Part of a small language model's weights: 6 heads of 32, MLP 1024 GELU.
Each number is 128 + 32 x the weight over the matrix's rms, rounded and kept within 0 to 255. Layers, rows and columns count from 0. Numbers have three digits each.

# layer 2 MLP up, 1024x256, rms 0.1, rows 720-933, columns 192-255
191174069133125162038161192077161216101109087184165077170125109092190101063162189131097105149147172133117137147149113089131105108151169146130160115127155134131141141088185125171104179062136116
117097077110132213120058105130138160117107122184168146161107148146138084122111162095151124113104061098083058123174186087101095177174181112201115094170114096118189117139186174122058153097129074
205129090108146086111070123085132114107099124097115201080185098120130098199131133148033120139132091139148136134168183094114101188118111137110137132109203143137175089123114100127143041089162093
099144089106099133127126110129043170118099170176177172191148191141199067095112103147098173141164113115151095126162124067135148141184134159117090128122096139125087093136145168083096162115169078
168128145080144060169054028072086190111156227118141161119171111118150119137120101112096110117122138147148158126128163132138120170106117061104174186140167047145139144151066112088153119137164114
150108159099164206123144105106113120125146155148132121122149147188152113130120121110161108193123124035148166142165103139177094125142092132171102070173130157194121101074141155132111099125153109
208142122138143109169125099128167092076098149143141123159117146112163161161132099121114031141054152081136168068103145125170083136122155136117173049111075064176219127117111105114122104123089149
075090074139111172120106127130068187086098178085086151099151114094195134150122118105110145130114105140090084111178180167143148145116101131076118139169116139106144123171115124170143066115119163
083105145130125125135062119110111153105108185135147117169148191168152128143062178113110109117177121091091199080123136095147099160145156082162121139139125105154149136122214184106113142116142138
157104183123104124164105136122076135089161153092159126144103116148117138128133165121054107135143070089130103130178168183165127204215133122157086108102120115204145164044157145119101087100141117
153141168129147087131130081069157151108112112181054195078092112129108103166119115072108130148133135158129183091134139124188143132131140144128104123041120094150147129105088118118111087122155098
180171081125119121150177134093135135143153140135136129111135105118142105110135143099140144151093131078098158117107160132157087136180145177113137107113152105104123110158094149106152119125188071
104128114128056192119118158121125152089087124129092114127106202077225134094132149112148162147147137177101127147077121085119155118145133104150090154159137102143093129081151137119133131118081107
087080170121171054133102126131117163101153141101180157104123131083074176122201093138129084145114120061099129182117112118161070104080148118116069181122112106163194140104150102159123157057151104
149074047088125160145146125150087087112075177147201157100104131090177092095088115065136078136116100060119114149096130114172170130137146140161117045099152158146144083139149123120124158132073113
180141156140116129121151151111126104151087159147107090147166191167126161137181136100144120124126133111143151144148156107143141188116172167164100172049115129151115119083122089107101126079134055
165096113033088098127096121068126071083102156098215097069140106130167146119152082088163068135064139108158154118124088127147124098095109162116196115147127105136180129111130122099135091052109204
089115088123143116098074090115108123131116164140166083126130133078182105090108132126069119143120134102078127117160117119196110157130204183152119143093131132120206130127082118155135156141132055
169156089151166141067132124169066131113094111148188188127173120146097108126137121139019131134089172094109079182133097108076094204180051101168161161135133124117148093140141120094080116152161118
215159060089149124132128155135129117126146086096180148129129090150095168144147139121149131153155143163053123152196129163110086147118155199137113108145071124107162110063144084105116090104116102
072103119124130197124185111092139117082120170186173108131144175111122052107122134106134123100109154132106144076180167093110126137187155084096132044166077125161142101123147072128134130118134111
159074083120119164117146135066146123114145109174162101157110113167141123102144160082138133156160152118103141088129088090191098118160125143140154181144123124175157129096104180103101149115048209
156140180132113139185090143130143128119117152169121151116122140080148095088129151114116142060100126090062150098100129102151140103129198138149083112093089154133131112145115185179129207118103153
157167058155165127122090136152077149113094173085137118125163042131143142131106087136101134160126132107030104124124153123128079183144194207133104118148105121123133152096130072103084182107130050
129110068098149189164095064085153131118099169181126085101137116111145150144132069125098152133094128090122128116118181164149100110113157119109092125108136133107121066091116053141106037116133101
133095122169155127139146125110164130090112136104175107143128098115129100150175069125152130133125109105106130115088136098149117132126133113154139186111115095135147134144117085070127114097146112
122169115143090169120159037149199147082118135107133102168175151102155177095116163141114100149121162084137115131162179090156073161101129144141171161176108086070084093161165155131133104148144124
126071106124119193092146048069124120122092140119106129108165115159167078140142152127078103129131127121137167163104151131187140102121082119066127124134135120116170137116125099103131151160130103
146099136142177133115130110036136150153097142148159157116129143133144156143138065080152125130136198166114144139133130093145171155221076155102137138092108111115148114144130085068147081149158124
114110115107118173128104114072115152151154162141172158161116089151131084132110103135119165118104079128125160145124119153139121166155147126104127166148141105147144127106114134122107126113157146
114115108106159142157098126043122131124118193177163100177118128119187102091130134120092109088124128105143113068121090114096098171183126116110089059137125109189165147155137143092122105107099129
177154119103114123167147149164085115127065145173183154150158157077174132100131154081137100173167125165084141198157129128092107177169109102095106160027137128105127099119152125071161108120068069
106161107097146129114149111121096100115076082162126190097127147137116112168115143115103095092127130145130115129188115158140072167135077205222127101117154138162157079123109109132137097119128132
116136126134160182134080085116197115156125164118126147136136155137129087121158136139160150121148129092085124130155163175129129157139132089117143095129143071125165126124111143129076102126119100
136123118178135164176120123135184094136105127158138082089171180159141158101163139141147102137128132087067102127174147102159127090135138129123113070129134089126165053123097176116079099144099134
142122137150170073136086114118101075096114110145147188120140119155116145117095124146118085089157133151096112207101197141144130122104099111140151132076120082174080118123089144200109136120126064
202087121121156114080154026125071114128115194151144185139175107119114124202163087141130105163093118148100121141117152142137083175070099127136166130193096092145113150094134101113147158105150116
125113120160156163148201117101183122070095199176143135115151158108158102108131119096154108133172156054065139159104072092149150125109152146088141066169117099156173076094122143162111122092084147
104143102128088137106172121120112172147100113116164145118175143156157141119080136152169128104147116095096117092179149136159111151150158159123116087151173100133142086150111131139136127105139145
120143125110136133126055090088135138120103115162156113138148135113161105161104181088136177091170127127093099138097148112124180151095109135096095140114135114145125119146133116102149220118095158
128194071132140114140130118134153129071097157125155121118194169122187079076062093137100119138158148101085136113133117125159139175131154118134159058067120089142145085154122095135094168122110199
144130113140133143118157081113098150126112144161178089159152132070119128131118097132115121145126182107101104128124091127159135095124165163066131111146091104120183082095153078136130139115116135
102133109083127134124086126139136139093076140123135157101108064126187072121081098166102142135139115141137115156081121131142153123110085120133165115158119104111067090132097129113161127094058108
133132125130156083122135093153174033105134126128137150093116154084107128112098199107140106150073124098170086154117101107115159098165060133133196123089048064169134109137157117158091096107055117
134113153146179142101133116124169139098121148084190120123175120138146163134090139121119106149134069117162132125122217144120058076106149113160072107088169112151199128114126126158103142093183099
134154106093170130079095152084141086133126119145143157131178135085194051077131164163137105133126145127128121106160185073120143201179109149164101134101138104098139137126147130111169164144146131
154098114137198119114072073126130093080117182136142084092156143082149107110117121103116194091039132062044070199132154083092129162075119176168085111146120096076156089167181134072158152093071109
122186136160136140105108143149108072109105082146106119176114163068138112090126111112134137174090116083107127173147132118153129131141135120114120122116156091111116087121080180164160138136066102
131091106158146137099140075115095138107071160111133114119176142171127190143106146128112117116163142146055091137143154078104136134095145090156101132137102095138157104147138149132165121066121056
145147149127033171127064130086092161103115146118147114156193158108121089077130186091123119124129171140134121145126186138129165163120110104111163129160184112081070167110197131094103141156136104
104178082154042135147040122125155125067109151123238187167138185135171079088149102138082106168098165101053104129126141095109155115135112075165190110115154132138100135125104171120089070118164179
147144058146155113123063105103163077137071112162139115121173154170151141136077143049184132102152128141175125143159205113121115167139067118143153117176145106137096119127117137161085112126137132
160061092141115122125131103154088121096126123138118093120077124107137149143134120113139131132109161135069142133121153119148122130114144144150143194151075085098061166094101095112130152122103109
090113101171138167166116090130087177089044114137133133128130180187128109123149096149139154100097065086105166136179117100113101150084172120150131134130104082184149095141131188148117099111176120
112200137115208131106102119081171131128136192126170121140123155094130080043116168146147163188120140091120129114090167091133117207140152093097093137125107100125142110161150146055187125080126053
081161127152142160136145113146122133111134106125119130156141188141077141148162117105155151198135175119121153137111176095140155127133108108134122092133159114105132124135138097134140154101105133
143113117156076090137153137073107172105114139121083171116130145148156058117116082145116148103147096128129144111162164115103131113128145127145101127135192099153067129054129144150078110138127111
141125099077112177094095123126095168122113151086139066103165083127161139112175117139143121072110095103170073151104143127178083146153154098177218113147172094143163110105082146073100080133112107
156141144093119090108099170124134153127099117182114160134100188136151130139168170100185108098055120086169130098131149013099104113114192067136154128119105092186154144134176178153049127109131097
115125133168130098086133153117166062104140151126122122112091163104141158126107098109075118086137096106153100125073110090129135126139150092124137129159071073197130135149167119095170164117142118
118127170065165137061086045066096118128079195135157143113090183137159142142123144118133065149102119124121095183179147127114130150142081129149148129136127101148118104130111136162167083112139062
114147158126127130141126112028092133154096140117120147116119110080210125174147116083049086124109132153139145058119161101091165141140110107118078088082103129178111083087132094113102103164108143
156083094117201150138098136153122190095120103127152162127091090098165098143113138111076142130134146114082126149100131122100078186164134133172124112094075097093095127152136129139086130093121109
128083120108175118092126151085146106071162125093142130134160138160177151121190158134112092093090150143133122095121125100181114145188106172120136112088114081124150102094099148067174107136134184
172135148088139103112148070139141110100082180099108129098146138095126112127160099108212105109121168144030060164155188154120116152112095133152126121090164052169175124079077130149107124094124113
097088076142087150172138125087145108098069095130122098100132174073134056095165124138089145124147127156111146122099200082118114129150096144121186127123112090147074128158181168191096116130107112
194110097116186127088100123127162143094114124160119176087146088166104165132127173163138123105059154053157132113147140118140105086095086092143105100111108089190165143092136159154135118130094171
165183137091139134157137102085149180137141145115111145175149159140126113142119171148072093180171124086172104099071123120150090101086119158101053087118095092134143121097168147116104144124146104
094168148158129134069113123173202142097129168131098162104118134088138141110130147133118159115128089100115127159149121088170090136133234155155120094133157054088190118071126135148121160077115127
110105154136144129152101099135137110121095139211150117115116180161120127148119120113159088134079155098136190134193154056164109114110152070114087142135105125156129155140159109197159129124056178
148096068121171074172164132095087117127036152126113121086128124153145199160144115132156135081093166086125165090088074109177144107092109121180150136102091129114158185129105113121127103065143123
121100069087096148137056141139080181097064165185188052118173183105175136093135155066101099090129131141128089125152124080136135082080120183140150124116124164155154144120160142146118147126121116
111041147099116145128116122085157137105095205090173192116123118156116083065111085062140123140088152127130141173165153100159094150205110164151151159134133098122125102121107123102211112124093140
161106105099102135157114109115102107124108136180145070160126134153127160153121173095149104130081093099109131176159157170161134109093110131123137129122109102141170126142160156084095100122090129
115116150061148076103107094159143150123141137119109133169140166136103114159125076104156082082155178098141167178198136142191118105137105122105078107139118080124118130088136151122131081109088103
176153103119096131140127082082162189085115187086127173125089098132182146212134183114130128039070101108134169151121186142127119151106087150113108121105176103151141098128050102087102163107149163
174034129135087078143084053112156110089109173107135141118089123135150155183146108079133093127013076112160146129131085101156117146126086132164131146059098111174129162182074174148108090094140128
171171152141206113115128107161109150088132093241132132112143140138126137084102158137166111094081089125098114154089162095140067074169180063129153069114066090172177103119116171161060116066077123
107106062160134140109123107112107080125071123153141077163187171167119173133120108104148073097109148135127119155163230056143087118112157153094145147135121130167149132152155175138088186127171089
115133173104147222132118104112101174017110179134213165137103124153125089129066150099145154189151162171039148152175122103103099121135158120113081114100051140155129161103134087142150125111112137
177122095152133128115107171127192122137134141106150201117057124123140105119156132105130124108096158114106160153123109099145100125121151149145127121109142096111169066130100140133133115114110194
148103077122156119122108106132119129118115139147178095141111179164131143121105103134119105114109172120123124158140162071106123101150179099147107125046125103140154128135199138103106199104140106
154068113154119159146050091136157081097108152178145136125135199103125100119073055176135070129144159077089133161127173100108140139131134088145120083148097107124135162133117127081166142129127074
115122148154111100101062137078206151083113148166078086157173135103090158160163134103122127111124140122123112135166125097159097127197107104134121076148160095172189099104106102096140112118120110
188152129070207089144159121144159176127137122190114151126114098098143105136153078095151122098121115102121132138097145092176180185121131128081147112151163130135135138130156096115184131142107129
148108096101106173071085109158129102089126173167123110081102134107122145129159069104134100144103106105109149108128146145191163088083194146112121111120090109135126122122159103145117156072160094
131101114124146142082133169097095125051144134143176155112121122117140091083144102149145156158096154105126154122117097090147185136081097109146128132092080099090142140154149141112135143084153144
134165124134137115141087155120142141123152123113185128085134118120099141127134142173146160110122109086092100110151130144119096112067113107114095114110179092148120100082114167137125107138161077
129126116081101170072149074122105139103079152203131085132174085089136182166136150145118084135129128142069036160124150089131123175101119154210112129109131084165101107119149188148137093057104090
136140100127161139132083097114092119097080146144129098179192093143115079164182131148096091090117153162134135179115174151140130188128070103106164112107104109090153110074136107093118136068088113
107063101081179164149110135124149114087119128143108152145152153075146121112097100121152090066171202135121143115116124133124056125174166095065075137158115096125139074121151102095192095136134096
170157112102121174114100101068144143129096180088155169162105084105195168057131156151116151176128127133088106120152139065177126150141134039178136155098099062110113144108164120120189181039126130
124123116170157106148046119145063140133101128187131150154135170106120134101113112122108172149114174172072107126113170112159093152118182154127128135126121123171166138123127178191158187112120071
137137113080132135126091137083165165102102137173147134170115159110127115124141125149125122182103123084092102088098106122160154174115142147145160066114080073149106069102062118130121126127146120
141126172137135153135116110087176104085133118127171145131178173070148139131117122099117104149103145045103103187113160091150138113132157134096133130077074135160182096081119183111130143112101089
155171045104152116107146149144117156132098125118102113101186201121153045102144147138110121149098118126090086133160194115111111127190132177162159072128092131104102096120119102109161142135111043
174163127103115098099084096058163138098118138131134072178109089092091163193132120174051106169102142139122103156106155149165103085106148117129131142111129093125074148052159094111179146129145093
177096096075116077067176158168124096110125124151126128082116107230143104149101183140140100115122106101162159055159144109089081159091110083183133129068120124131135129155165111115098128111186133
138119112136124072118099077133126164110068161147087082118090113100112122158074124081072174117139104081129135114155165121163046172155046125153095133130134093165048140157096155087157117133114060
135118104184129198136132143149130135158082125116164188096215091133159119099151100132067143111092166096098112099179135088164077120104215128179162149134158132132052115097109169150138095132133121
168145131130114145125160124131180143135099115105120145137149142154131146086090114113189128132125160121104094175187109121133162155121109135138133086122118106117159112067112144098120131114131090
078078137070121092180100070067149101041091160164115117178107130150079167089103107144042099156128108094143132174184204136116107134107154109141127134153129130116155155154164077118138131100062096
116140172090106117115143074068118078093063201135189146086129097171142072140086138036122072118125063159115067152137167174093181110132166116122113124136169076144195102124106098130189136177109089
197096130128139166109137152119106111160064072099109075115130130121188125060152163145161114108106155128109048129169135104151121071110129082189103145115137163155114139144176127211098114095113157
086111062150123196181128066109110138087083120117107169170127148057202093097140172169121104173145165153110091153140156101091065102163098112123139128062042125108115123072147118115075137099149109
073104147194122153105125092109148154131110141188216106130183162045120136130210137124039095107181175161043141188131070133116136141170112123126116117161139104153102076111132162111178126146088183
131094116167068155153113099070153138095156157169169187200157162173199088101101151090161144109160126162137099140157210114110062131171118167146101157120179060153090106104161128154158204093173146
107137117124140136101138085095128139059097138083098164097158160105144124151165187113137174099067053149071103125159147130130132155183125061155156112194170157148107105151161121140078185113131102
132119106117192129110101081140165127118123180172203100154133122114071135145124102167139091144157116039142088153152140116116125137089133074079119065156213121171170147053122111069067100120105107
078091080064116132096129145092084113152114108127158133153188074132155021067124164144108130077078164103157075136090146110119122143128150143128147124145174135107147109142106104151117155132145158
115059149143082145106119086176114148134096128126156130088090074143128141133163108079078122090115134110108129189135148112131098124133156099129161126196127035139114112080081092073129167116080099
126144085097143147123130117113091126147147126142158139117143049135191106106245117123079153116141127100128070126128121134140096143159092119169156145166138164131111084152160118141104066090039123
182058174148134129132167131011094110126113097155109199135148117191134116111104178116095083171157140113095100188102092143182112173224071141084097159078186083130125115071102165126171135127126137
107123109096138130147175089066161101123104181213132077157094145196093144096177118133113152147158119111131097137164178111112140093120187142090105100070176110167120089082138084191045156146122074
160101147132176104139213143078118098128126137182091085119150181129113122030145080082155074151150183117055065124168150103122129120127186153105084140061079111103133115137189157155136145100160101
150109129100109141171109122137152098118130132126129207127150186115163151134105137075170140133124131132106143105117156106127107089131158160113131143087173145130124117126095190160130099144190100
130136095195086148134142129123117163093127144170156116068134131082091082089115090120141120119127152111146118150145091140170158110132146130129153115110151134109170074105124125121138143110095146
156047126092133217094071101139155155122126151147175163138154132147134175044132141071199129109089171107127126101136144106143122104147100138126145169080111086103167187152183172166181131107092085
167102151070188127110119155065140169098122138168136173113175112150166152138138123136112130126048155119169111099124091131112082117181112109111163111097131064178125096154108221108155114069186144
150124079140145158067116136159132127143116117158146148136175101116128106098138146105132103128136163091102104094125116099125136137164126106112115112086123103106113073138161134082123163128127098
105089120086123103185078119131174142095119124151093089072116140140175132159148119150151145065096082134097120125197137180142120083149177164138156111157137098167201125104151180131089069060122053
167097144188189172131136123127110114104150147157188098128119160148163119123162115119107152100073139086114149114123137165173140137172163089085133088116119121109161101060109145123103110152153061
133079118107131136103068109108099134132122143116157159141132085138115100167150077134118116089104143156127135137115095142124053176161125178119145156087106112140115189120112150140143145099139113
129144122140094176139101127100088069096079157154150085119165098135158154085094134179089104152113141157100052083157127134163137109086161124099180151119123131100108135179121142145139053049173134
130160124137073159110094131104120151110103164185147142128191062146135117146067148122178145122101095136096100102156152139173184135117104119137075135125131068084084132198095107060118134124129187
137138161107116193129154089139172122104106108100114069107107111147138115115104113118144138142117110107125135120151106174201148141133090153093179108121155081128165174101126153086137098111068163
110131082145106119191168120078076101085122134140148109108145124134155101118132138138136116106147147144101156122127131088137110113183177137138112168145138081120119150062131078104141076114163096
157121137139115170122132095178070103081077139128080123064124069134092161116143112115072123157140165151114111122138164138121111153155104080184182130137112131120133084164150097135102086102121138
150170158074148142112122128135169194083171125159118129084125079130139096134124151118186169142108097133093081121080160096180101168133111109118074143110093116102189102169180052135097097089156084
137119060103175117121176085090171090117128146077152144092127092087158132126163182125120089133115111138119108100086107060131129132113099136162093068109208098153129120097152121103128073105153090
144121089101059140125145124112130154128089136178145162121100102130167093110110140146172127155119076100083126101111118166170095106086180130122138099095108116133135105154081090136137167120142118
164133126080163159171131150156088172028087159118205106076127156092206166100132082088217104195106124138083122171072102142150102110146061167174177142168144098158203090133178131166078148070125134
182101091155135133123171167111190157080133175108170213099159096146137153153132142131147135161076090092129093116128157124140160143159128120149082111106159061134190094116125107126175123090119105
164079130159092148081140142061139082121124160099164179128129108160123095105130098127130099113144125112116107164183108125153125150141181145064173130170133094123115089116152129142141135113114135
155104148109147190133121042151154150145098157129109118159153137133140147070128207138120119135119162073050119140131121069147126103123166124158109107113091077159163135130112152135074068082125132
114112116132142144146153153153144107129064167129136126147094124105112143066174156081141094130090155124150060130100159120175064119111126095157135127090100057179115111132186133134166146132078063
097130159141169136079110142074153082094099135099079116140084180151198191162114077079172093150122104078095127164129134094203123100167051116096128148160117103137123145020099103115176125155159180
131094184098141183118145132094148146150156126107104132137171101130102094114120166196134114144142129155102066138182149162130120153139155101134155110093148104142156063111096122126102120088117106
118099142111150106119164090099147172120113171112214124127109110094111171144104123118136075091067138077134139109129096115161141151095124104152120120143130088158207107108103163112156159041094129
153115081082131130112139147100113118091131145153119135134151146166143128154120158096118110119093090153117052131154091124114102195137109120073126077128151142168145116132127158146116133098138110
131151143124110157135044166144105144077078157210149068134131180109182122097122153063101143155107102102094101116153132143120125162102206123116129169133155136150078101086150163139117143107060091
109066168136146122145139076085141172089121132128123114107117111140153088076115123118120089141169198121146099140127135116174097190118091169147098086166089128151127133121150116125116089106158055
124118097153165159167139019145164120084065140158119097140151171117114115166077116177097077102097168063154100153105207139135155177146107080123163125172131149123128117124166090146181138110153051
102190110127126136152096065125142162128118177130155103171172171121134082150080151132091109124125164129116107099160182097114136171164158145151074115164122143134122145120100106091099165108143136
133125068144103176141087115146150080093167133141173157123146124055143161117111140175075191163127085155102106196074096121216080154120171106135168056138149110161170048107104120105111118093156152
111154084153093154166073106122156172064108179156107138187160106086154098052053147145115141117114114122065135106114155126177109150119105210150145161135116129118126088127155078137181146110158114
090127124182120130157122056135074131146083177159144113180168094085087145124148129105147132090116129108141135134153204125130117170124121133123102084109128119130092171146096100141184167086111145
225064080139095189136051153110132143076068092137186067155095151244146132172148138095150141152140099134141110110148161065125141046138163184133170146092110144134069081096117141110100111080153142
159050060120113111139084107109154167109075148105117100113165146166116075133168138121076090083086131129112114130081126102114082111107117140134142123110137154120130126111160099079095150095118108
103121129138161147091058079108136137125130151072164120156165130111137127120129169144095110131127135085122157168101108109121119104115106129138180099078094035113151142125137131128182206109113094
172101074085138155122135107094081134102071173121133092141135148138151120121162188154119134105163129129098147179126151167171116115139217074145127038176141082152138110055126115093086158097157070
158090089103110129101169103114177159039154095122190139126131142143182160106149165109110139202067069129107117181069149151163173155114117131085146079142140047104202089122150095105146092096119134
121116071144084159111163099099137156095124158131174151157153115095150107144123154084095131145063124147125097154143135102100126104100075146143157122123130117165170103099102077121100120150109098
083178120038116178085064062040146111004101131154148157125162072170156130134100118056176136092142097108109112146132199141122132115111145108174126071138135119136147141051122074131142060094174093
124204090076095097077072087150187128114084158090136212175150103166132119060148123147142077122132108108132132145122138112185086075120155122145046119103113147116140115100074137163130180095086130
147154132172147141080139149111162147145089140191162097118163141102126157088179137124148130105098123164092126095144122080149149107090097143159173104116039105171136099168129146156099150114116174
106087135175155167128087134137144182145100149145112184129170108136135049054111132167097138066102148121067091158148118135166139133198133166180151103103127070116130074164054130160124144123110117
195173076171139102144045076136115075121162171169124086078149123140138123073130096114104131110149076126078108109126082102092111162106157138154105089082173118161081130131147096190054108066158139
173157094170137190104112125043111111107123136093141148119139090143143123082168158157141132147063162115140128172136156131118084144137082143148108134077162137142082104101161144077093096097168175
183144021122119158115137132076173176061119141197080176094201113137125107104163124153119142093122190112106156122171109116108091107085150065162143108075147155174167118135129154130068121062184127
139093117100089154101101111119185123117117141168152131183124128168131128161157173134167110156081114143120140135137133133172124077101144125126110131147102110113124123123163151147104099089156108
153138090137120170120140070134117116123067098126140146161115136122145100056122119144136149117167139142061128180128140097074130048136161115051101132094129101169136102112147103124133170090144142
109109129124120140116092109064136111154145164105185124127155135102150180125088114077143081135177104105125165123073113099183145190159177143150102070182139141142140146145122108132165106148110172
147175057143140172102150094138134108122070098159191121101171123143204150091123130111120106096116121149114105154181177119115099143091160131143141075087132138148146100109126108171119098042132106
112166145108117107170115100129170178138142137113180119078110080107148128148130055032139146148170127080129148162101145123129168126103151124132151120145149106122172125082103100056083094156082093
100177107149074111169106097139146163144123131162149150106080093113146080154092077073053162150178130157134177148128145093141175117166088075142113105139122134155110098127159150171058100113152097
132126090142186124154121076134102137098111135141146115131109117111114085089159159160117126100165135155127080179100192130120119204093179146180140113149126154131100151120154091129132178125217052
125153139158159173106111120135165125116119137167171137104178146127146141117152169163169152157062151112099122175161114135155148081132141067152091084123127167133176139107130163167103117115127057
082131066133158169139135124086159152115084132123184140130148098095214106140159158104184087131137153118117135190126123045140132123110123106086112134143153136167136120093144109124104132077125161
132168119080116119132128060123109147121088156106171118195120163131115076097147068122144115049177194118116145121158143123123135162085165139088158123130088088160092127084134092119176171132117079
110176099144117110097074153153097099134109151150078120112082157175112083131080090110116131129150142112088114124169154133101089132186169134197170110153143124164151149124238104150106071106164077
181123054085121114144115141139111087080050130138146123185122138170131153123096139142168106147093084135097048128129137165144112143129081165177163100152101135119094161126069163124170127076095173
159125153163094090138138084092103092093126161149125106109111151107107098145185076131088087201175149137126143169105151143144113161102163158135143128134149084158088091105133103077121124127125081
103107086085152102149086084072186129106096106094149123123105086132128155175176114136110067086109133130144089125175173117091094160161129093147170148178117098130148152158205108113163141167163131
127081064117098127138132077152090142150129137145164092133175127140200085088077180124156158130120148146089137144096173048124160147141116112101110102133119126123208127104177144143151176105158154
098147097145084061107095095125115146128071139138113117136107137116162142117126122105131062117133123151121116144164127076094118127153126162073121116090090125143092156135141117159140152132169049
152118087141183135145131107105118145139139173109101128149082129143110104154133105139072131121134095131067111147139196128136167168109125173135097143104169123120123168138100086066068161106069098
109140128143134112175094064132126122061108233132167136121159122226177131139168117077163121129058076119128125131136126118150087147180167166128097129173118071123140177120123161118103088107124134
158132131139116132126150145082152079092121180169178140175154091161127136115137081118153101133016073085165126186130088117124097090146062127124115150162114109212143108076097155150176137098095146
088108115092094181000101093104127171056121129128125226101145128131172145082188206199118144083089121165079052152152129088160119148118092137143149113108151121101145051143132085200146093087130125
085139118127154128141152114107161112075126145191152092083138124156158119158164110103187152087100042037139128117133150109171092115098124054122165088123155171132123071161093131142154122140159074
130123072113170063124119116146136137106142179151156155144139119097109116152176167114151133111109126125106124095096152141193093120065150102103146075068153101123179091089133212219081125131211128
141113086093113177134130133087170140116130144166181109152141182085144099128148116155155178137152141094105094100079117140132107104169229096104124084142096103127117096121156116209143093117134119
052136147148142197145104103090144159119108131137174161129143159108144166134099143117137091152154148149142095127158092124123118162151081110204148150139085117132078073080184076140110076112131112
132148108109096132125100113139168177117121210134204140149102143144114132086140141118139121105126157135094118172172083129161081207159079146127144144164156135162151134126086136118076114100146157
153113134109104173130111112095055134083120103112113140134140161152217100121123088124097116150158115149116159123129096130113128175121127023167078155123146128140142145103132082150074148131134108
140142142193094081105136119095082144125150154153162097164117100156102141084111139129168090144113134097108188120143177137195093118086121163148155109117109135122123121119101140091148065110178075
093111127128136125145152157066105162105078157106140101167125133088115094104159089110140077149110150110170072094150186064178161140133114108155176177065184134088085108105175144089152176082103076
188125120098174132151162150133127176125117095169127140115164122106168133106170085135113118149119133137096093177121138109181115130101141120214150129157141124164146104119108057185122101119105069
168154147105102116144094133071177073118150138150110166087071078085142099125117108172136138145157107143151112181132168136099089141202141146112177118132108119150097125068150112133173097083120138
110131121165121145129086146175143100113132109098158112161185112112125156099109106130139094058135080053067094159119117117161117132111129096170175086104159108166129063129165142189096096133138150
166085113096139162142157118090139122110111152145182123140128138076169066145117090166084090109188137108136105164112120109137141120105146124123166147087096089112157136099136072093137127104136139
117115153083106062096100130077153098096146153129160115067120177167123104133197119113166145174090091081109164152110143057154147168154083105107137107070123092143190131106097140147126165117160157
160108059143144119114123135178169128144099130115138112157089133088167148131087120142068167183125122176099083145113125122153132141149107094109176112091122109150164114130158115205114155108068142
120137132079116152128139092146163118103097113170120121128140156160201121111122165121156121099094135119124136109161168099117087142094143107175195101117087115154119107124115183179150150111142125
077156112105153116109119102114106160100105149173124135143136125081111133174155096121163132145121045044068125167133147059163151181118174163109130119149151093152139112103155050166112099097147109
113162114130071119142045089153160195124136138175160142102159203087113111071126135099147152099128150112167123108171123157097160176173108120130103089092178168088147083172118122104127103127093093
147099054080148133099154167137134104091087162128162137145104078173207134175097090131151112200139101133135096089170222071133124127097057209163119133095156120142080140085121095171085086103098142
136080084115147099123153097085151122141070122106190128162129104129187152145129132095208112138143129063148166104099160080134153090152133158139131124140165111177088139102144124120180139117121112
099158121113133134116080100108141103142130112188113152120050128113215120144103114117096073106114081195086186176126103084164106175138149179184079124100143134158120074173157167171134096124115098
182091093139143097102148073105169129115113108122151114125119084143168187116066108126148115062131144081133084191158107086149107152124159139147151082064151069191162070127143078135153142130134028
178135091141149171061179130088115109122089098141152148183156163142140177117136107110090069089122152167124089182203149122152096189171102152169121143140178123130130186131101196125106136102143115
172110145142107135131152117074117138125123142132126187138149140170124187139146140099143130151082122146125129098097122115157139185169102100113161100079139062157146058114108154130118128054136105
142134088109141159108120094088146134100113101136179203118122091136122113126138068095112162165068141141134162142127129165132091109152113137140107120084160142070103094136122140069133053103123115
121127110139135146133070121127128166127150164127140121166186156112142089084140097130097137101147175110134144131165106064092098179166109084081143101173156158140105090134058118088102075128133144
139133153115159135149139119090145065120106124120080150105093128142087090146155129096108093076117125170102115122146196179146100175177121097084137116125192124083146089083122154087167117139119160
121133067120177164141182106129136133147122154162122092099139136114113196114170117144132126089113106094116147142132088090141140106128109125110098088098145133131142127149114121133102142163117090
098120157024078179122135118067055224061149158120144149152091124137126132116129209155194116128124133065105161136098069113180158131117139157070120151086093136144154119108110154166084121087112172
123178088142068091124126109145073095110073144147131140101130178197133083144091111115098121153162144103113100097118160108167129144117099125126096155132135139121070140094168138119155163113194101
126040134135146173158122152114131184125096147112197117135163138092146091161101165149089149088086128070112142142112095110152154106126104060117145148184068114114172122123189161099140130061139154
179047087080153092154143063128161064155067121139143121120140148200171157114110158113123119134074122097193126175091135160132138075106155162143157141114180131126122097091132073093140192074145174
150142160048148129128149136100151143064109190084160131149106134144132111124127171122143116164066121137149102144123103106190150120128123120067133154123078103168128125128108057162131133126136142
133146079099156185129076115131085090120100158085151130124131199125200103166136133111088096127066095150110137100138144102122119214091154135178138134104073126184144058172149141088124198077164113
129112143115106102089096118093144167115141144150127082100082116091112087051111137118123052146123186127143093098144115079126184118164106100146163162111075099104123120116174136119138164122115124